config.toml
norm = "layernorm"
optimizer = "muon_variant"
lr_mult_o = 4.0
train_tokens = 1007000000
Each number is 128 + 32 x the weight over its row's rms, rounded and kept within 0 to 255. Layers, rows and columns count from 0. Numbers have three digits each. The size before them is the row's rms in percent of the matrix's.

# layer 5 attention key, 768x768, rms 0.144, rows 626-639, columns 384-447
102:150145068101117083152171141105141092146130139122121194169103110126124070076143095120143115104101138109136091188137113168079161208182143149149192117187124111097122132127090093156075123079125150
099:119110106138150065138149112097154124109128057139145131147071118141097158084140139130144163099167150115122104108076145145127090177114113168102131137169143138210152110177099130161057057134104134
105:179113075101095204188119116074090160118180134115119107143111101134135155116157134149126121172152119125157087145163138172155143097143100131062170106049093212176148090166149094075135114106103120
101:118122095127168178192100084150099144085154103109088091195101137140098110095126163150167064165117139155123103123060172194094110088173161069134187132158100156128131105103103190176128126109098080
106:099141117111075162127105130171132082126104149122126170142117151169134157118175136153099141146155134125086157037104148154123119097104099134084162145125142106203110212122146095152141150149157143
099:139123109099081159115227032113097157114104160129166129172154105133179101127089096134141112180147117142132143145112116146104135158092149118111101067077079152123114101097061121127135131121139173
099:097101113133149189179109108150114142117121067110175134144075091095054111121157134098166084124119070141167111140099106103151122110040181108152105225134160137090138134168154123112079121135100157
101:085153107160182202098094144107176175084125114084078053193001171119134087168108143086078114089101093073154138189159048137161153111122070163163182130118128138126119195109093137103133102109122125
098:142159110141142168182155102175126195145140094129094112112079124122114214115123102148154086144139086156162164180166140102138111143142100146143100113153125138184118125152104113075145113116109123
105:065194133136128175105141092128152125125168097093105128090143122121122062108083108122125133113135084154124115107114095200148147123109158143067127161104109095194162123118147100085121118116123123
105:089092142116122078122035157201125106138093150113167105157084119149109105102147161099084132164131089135158103122140122113197159125109133117144110181156116113123085111133119210153102095140152054
107:150170117187120129091144081103094125121116106141150103095101114135119187157122104169135136117121130141130099103142153127076125094057111195146145083161125173136128110102131149181170139105097198
103:158132133137123146101129125166144097123123131197087156066124113092133104142141108134196095197156121075105101160093060188093075147097122114125124120143082157140074091106124108180097085150105097
100:137142123146169097162120117089154130125127150110122150142117122136119171193102098136141140173081122134168124098108126139151146104130163107127085129121108128070153137141107183138151187138177132
# layer 5 attention query, 768x768, rms 0.152, rows 627-639, columns 384-447
099:087136110130216093156131091164106122153117125099128111125123079069154107063146139090177158106140158118115163104147101116125146162052118151082109082091158159174133154143102158117106061096147123
105:121153117093111194128118157068026135101154144140145104161158155133145148104123183114130132140154131153127156113108105214119129174159133157108111088139108142130114108172176187163110165122112104
103:154109126152183121127130163135156131181080127099156107255104146154142117047138152097114089124135120106054116082092124130152057157207136136165147134126134152109133090152101134188150092146153075
104:111114104127126079120077135115096161160115126113149119127096154129128150147122139123075102140086109173081087097103109163137150092154110104155128149086136125116125129105171117124160134165165104
098:138105162091105197133106114164136160158092137119143134113107080184111112083100138144163095108119121192134162131155121162139167095156138110146112103151126119124106069114079165121149112076106137
102:124175128144135155141195160175074154151193106140142059065108135073141139158104170110164093115200082090136094157110163117134182131113104105131067194149130135098126142149124100125146168137132151
102:128127084090150134115154109158133185093113105100122091124026113117134122106095133118151121113089163178104089143112091155158133171136061152154150152093173072105158095107150116105076164092105108
104:110153137098109141207137131109075123120116158212088098143035124094153181108146180133127103134113170112161198175128131151141097139160141114092100180146156127202127119185188137149088143146147115
103:101135132182148197121163112169154171100119134094108093080114058175176142119104144156174125159120077165083127158132147217111130083107119092106129126156103151198126126147082151112131073133104104
107:094125100116176119165107177137068084115141126154153181113192143097127130095165155177146112166088127088145145055112116165133157160122137123108143188089131132125145121147181130196105093145075090
106:092125073133153098110126122114086144115107137129165102116119158165083095177102120106152112144090099118110112140138144141078123113124154139125135165135100163147140120128101151158135123116123174
105:116113174173141103137075120137106101148155098113132111089073159069140132182166095137118131159165140137107097157142121146157092110129192135110131095098075126138126136116100135117095166168164115
098:145146195136139159149101086139098137104188112084104113075129124138151090150131120146121083123131158173174108079131102130140091117106101083114112051127087194115124123127122167150140144136097131
# layer 5 attention value, 768x768, rms 0.131, rows 576-612, columns 384-447
100:154151136064089103132117091188133173113136101099109087192104136133125098128136134121119111126098178110066153127116064140131109144149132127174130143074099164160142085085088140141119181120020124
104:171110162108137164145089079134089152174122176152131132125190156070100118142108120102089181116139197115148094091181168150168086136120092102140087140170157083099120091142119128182141139144137150
101:109090126097134083139123126087058073103081147092096128166137148128117139094092118092106077154121124176120123116150157139109127161118119190100134164111132132168128127184090121123130062115120120
105:134121092116128109123137163060112159175159135130105120101165160119156088188158122127083122166072074155090083122042110167114076124150085150113135174146148181162183128077145152093073118146191146
105:118165100141194084176150120159156159084175175187161116112085094088163099110117117138136149109063150167130078171131099127117130121176133104113049152128135126169102107136148137189147112080178116
102:177132145052119142129166148135062117173143106122104164106176109127150133136100104142126117180129149130132116129114076108158073129098101148147076116152105163153078093122196089132130063071158126
102:173137166118116145203089128130109111152140088136106181094170150089199126186132111058117146155189076187056089095112099205086081205135112137148124154098109093165164090146103129124124123115176117
101:069148137118073113143129095128160115119134129106099120077159103071132117148096156111141129131160121181167101179108164130154111122115084171176084093086164102064104143112114154158152094156132131
101:102093135156053187155108089082102110121130128119133121192107223119103120102182183110159090137070183108092158095142146142140163098098186122210110021074101156161130120118150159093084108103123116
096:065116149097172057185110132131138139112068172086178207129188135199154123128109149146140107176139072127097096121173081116079133101106107082146044158117105092157094113149089193144124108116131086
104:091136160157131181124074127137113085144148150126116125114168144138112134123136126119093103160197093095137192062134053125146129140123139131137115119126162146164123127130145169104154080162154164
103:104179161131085149166119082138116186133117072120123086102130164182162124141131104176146113187134147110112122130065172104141151149162128153182139101182181146180101101179123082062107136157144073
100:108100103177068129153126096101170136142140107000187125095104115132079149083107134142050076212155115115116149100086136134093129110140127143146129142127131164123155122187159126161070131121139135
105:097154087122163108147121203142146105127155154132086152152139129102113115119130068145106171097175179139125103137113154139137143127148107156123130126115094114154134100074126176183132070114150100
100:164127159180129110145114139158140123104103144149153134054160151058106182170179075162112141126128153132166201126126107158136199133106172135140142126103131057115141111152103111116122083160146102
107:110165151141167084143148097150149116162122140088078089153138102084146140121102115138169164167121106162148196160127167108232133164130071138096161136161096092144147133123156161169158124152136103
106:083105219118066189134181156165126135157180099100125180142146207101159127123116113133186125106165175120145148165090126085171128181166106152158110155138104119132121126155111137143159132162126127
103:153063073086180135102133165205115153116181066142108106137176122094104134142105164126136125154158115183158142152118116120156100134113120094066115150132141110144138096167152094126122069171027139
098:147138136140091118045142151137136112111098123148147110132120135125088225131119181131113099088170134106148094116138086164124123154144122082142119070114185134145094136129110157122140094095153085
103:173094130106138139121107159140199081128089178068096167210095156123153106095121130120147116119115051169134130096186140181123138182140169116187132102107126141137081129124071105175113132113107126
107:124122112092098114127143106079117088107123153109135035090149121128130073150159068103128104145126053135140113160120146097108060131118147133163114126089119127099110156173102137149123136102079162
100:110145075104160064069130137161096106139167135132130133142158125108142097166135127115064054085121148143131051105167139135149134133127108167109096115172107073116150143116115131130156126133145099
099:169154097068114134100125181135176071169128131102116133176106126142104139118133098114118084142138122117069072089166204108183079151129126121105082095118104176148133087153145113147088076175141143
103:181139201134129111053135113136173104190110085135174159150166102116053108142165125172150093107140136179119098166149167186166124160168133144126091125141071109150118104152093138145146128100116147
105:156147194139168100112110159157140161056018093129088177110115149171125092139114136104067149109080120128182101086141095092091085134086121141122183093116147140160088103111116151149110195129147142
103:120164163087158111139129181148113101223120176088113150081060186135184134127111118106160032106178144153148159117068127126073181197074198180159154111146112143112136131126166099162112164170144137
106:071043123177132144162104156160130086133149123085156096179080150166109069144099198180121158177155088146134122081148109088129115127057141178111069120122163134135152127127114141107133096113143102
104:093145134128090133156154120132113125208119099163126118097095185141149080182137098143135126102074151138128123106118132139157166135174158083131111124141132174145120074123153159169157170079117089
104:124119092032167146142137113104158167098216127143183116092149182133097129115138190106146074156127090160157112100097114183107169149132145083156158134143157145148173111155133143073145094145183113
105:121174139122116163116185128132147125086123118070080126076109090138147113169118096149148187143171112172077148194115194075091154148180118093061108142170155067153142153161148129102151198158109122
105:141152065115073095081114149100108109114152085170126143148169150189145165128168163144142100133132144207076111176108114094115174147104114126140158113064196124119173125160086184149116123179105088
106:170168124124159168168116152109090129109164147104110157150110113152153161155175133188122148117183096032163175127108077113155064116111090125170143159106132099131117074116117136174126146120127111
103:115099087127133074141172173143113098168121141178108148115143113104106175047121068143121144104080163148170095131124116144118117170124122141154147147147155139134079141201109116170163153188140129
105:152128107141123104195149117146110140160157149175132188119136165127137028120106156102073179191104088129104204095154129177121079129125128190123127131149071088116130098196101165135140113123204135
103:160125106153111109097119144149186133152168099154138155171133152100114120160136133144093111169106159152123125113152090143117108083156169136125151102106148132107097066161114134178141139129145165
099:188185133138163129113090115061145126148096088104133086144157147120132150156084136140116119089090149222160116098144062099188196116170137115143107133142090117108102166147088171120155181168134098
104:134102096103123147117130174076091099147116177163154137074198194115163134133181116078143108092194151105065108110159132089140118145118060132144105126128088140149139148075136109089153155152170136
# layer 5 attention output (transposed), 768x768, rms 0.498, rows 576-611, columns 384-447
092:153111127194172167084133124095126077150162181193129152095096144138098112131130142151129117145146100156167139162120193143117173142107142125097103110192136105122106098158174133117148093100192118
094:103174131117069107179112125132159132120198121130122161095057096152179134096122166160159089150086055109074172136133114127150157134156154148080156102084089181126115106110124136056113123158138115
092:140189115156157122122144142079150141173130099205128141135115092108110116163157170140127171110097125056114133134149116110124140125053094111156099142130086086102138113145191128156143209083141171
092:169148102136146084115104126169161121110071113129140144216135090155126168106102076131156139147172201109168101125148128125127184128110134085135121157086106088140093126170121110143165115101000086
097:134073113172071115096166150111113123136132109083126133161171140182123166184200129108121077188166108064127147094142161136151113161095120127173163083155123111098120132107113080132085129132088122
092:153125149238115123125114129129164134088142144164168116133123103159111118101120138092126131055095102144110155154138183159168137105148136170124134194122138082114157182143100188144096172146044107
098:105159085136130132088166117133132101126117136137157110165105098126103138063177179163121118088100152105162193190120140072138189124148176148125104118151094161082116146132125104140144153134081145
092:182135063134193154089102150146080122127122089163136112133134133151142149073159083120176147158125127086100125125175094059110122153122137137112174116166113111153137147144153115093106157115153106
092:148205116125165142097149162141150114172098148167138113112150044157167097155046109151074141099170113205178147168144104090106102166134102131038174182134133155118160132140096142118164170097103113
089:175150109149134142123142148163107161074119051143072091103086127064131117150119125121113145081146155124150155122150126130183129106139145215093141126157163144101165100125179039125122158114105137
091:157172077125138077114150146095110163115144116076164123103084145144149165142116133108130095111103175133108074143143173127121119145125159112111138162129090132125141078102110081152099150114135106
099:136082094133127113140152160131176068108141142153161120127123109094083141140200140087120074116115152151140079113124141161138107119095127097092128092110108109121189162112184150180149140115133129
093:117172098126146141120187108133078146093128149173122129172163119132175135097141083129169152040095142162118148140152125128174094157142160116148070109174145120098128140083102101110147154120112185
096:159110124172114070182115090115126139159145081149098106091109128154137142134105199125176139147131087124098152123169131163104141139153172140172134165149141147106137135131131107094112148137083121
091:088105100138162110070144110101121160177149133129147106169109123157151106113108121106100088135097101120100042157115161094129108120130147101164090173137169161128081177115153102157101153053132163
095:127081104100078148151125130111123144067134122140190137079115218178096116124112087137091131110154143099116104148100095132039146114134207074173095164086160152116135118104106127080126079124127148
096:140132079133128091117092103149119092108091103150111138141083053102111151104176122171087127155110122109094182114162169158163176087142156125074139065148142145136096140169112071128115099070107147
093:100173157156092116126143119099165137072098148108183173127077147181136149135119155103150137079133156060094117052190169111086198119140113148162081136159146096121092153041107158108138162103182152
092:118122137151142172156125100067089159149118136142136115143140128105151088179179083104132173131115086155074110182120132103193110062148113127115147175128096160115156152079159108159145145147119159
096:114153152147114178132165070134095100099115060147136094099114092134166157139185076129105103104115189092088109131167106087167170109098127178105172069130165108082175116149182134077170108121113102
096:148145141145170167080117143174150155127129104141135188172109125125138146137135184120145145078103159171121179158148099128171181104110138154142163107144165136173160054108141119105120164131147128
088:118100154164091179167121150095140188083087054112125176144074164143104122112118058145201221161132089099130163084128143173127134171149083114173169159130160174135134128101165158130130140111095138
091:075090113138143091179128102109125183132086101176129181125085113087188129142142113137127160086111147089139210153099119176056203086186141114108139150105153050137115160131114131108151161098120145
089:097111111143122147143126136152099154101096142141068064119112123211152142126110154097129122159157107097149133104076093066093122060131107097134143117121163099080139145091117109091106135124140134
092:073101058134107200127156122124136076179208140101131113141130152108171173104146125152189168168123185130084154170124118153130132167161107147086107151101089113102171146104151113149108150103080110
091:128127085129090152136147070155147147043121090160161106124206081084162121092131130152089164158119130125127120125156070158148126100150056128113161106115151120175107110111075156107134147114166138
099:139147118143085157092171110081137112130143169187155173110161078111148159130139074082121098068129151098123125121122161164149128164168090135142162107136140108154104082077176119122145197085126174
095:177149101087142064097118196099159195035127152093128114142152109095130137076162172127114098140162148060108172164138101108128066127116086135093083121129096118109155161144124095123085123127135111
089:138171142184108096126146115187066160171087121128126108145114076058167094117128101156096131112143178150110089127156131133168096056147121158104048097142128140114127173113134122151104110117073121
094:117119110111144063144103121107116100155177114161161137181104152102100091060074207132121083103130167111160117095119090169144075138138107121158150152099100147100124124118108138133140079070135129
097:123118192108141160126140098194138181129132128093125174145153112081132125123151122049158149156120121045168083041131107117144080095132156106108130139186057117144093154127155067130165142108150173
092:141140151131147082114124109142135084162114098102122125107104132064079079095054126122134126106088121166152093164130161167088189117137134107096137119199128126129183170102105110096176065127080170
086:170181198092151159136108060079157125062122067112121089135120113097103119170110133122152146179172060076126150121157134120120150121150135148121152114149100113113176119044156138121147154124132125
095:080114144108109160122115106072137109080130126100121064124062092161141208100150116156165084072154152136155089123134181091117144163148125067160198088134175156126137122106116119109112129117114107
095:114130132102149184100175140113103143120112125116124129086086132170178192151147096141133131136130168087149098150172179113134100171093136116149077135181098122172170160138150053090148134130098128
090:062101136137116119169177159211097100086164113138132215129139082140128114066142106118141120160169090110068133154088151129118116146116175084157105113153161170109133114097100154149111143057166078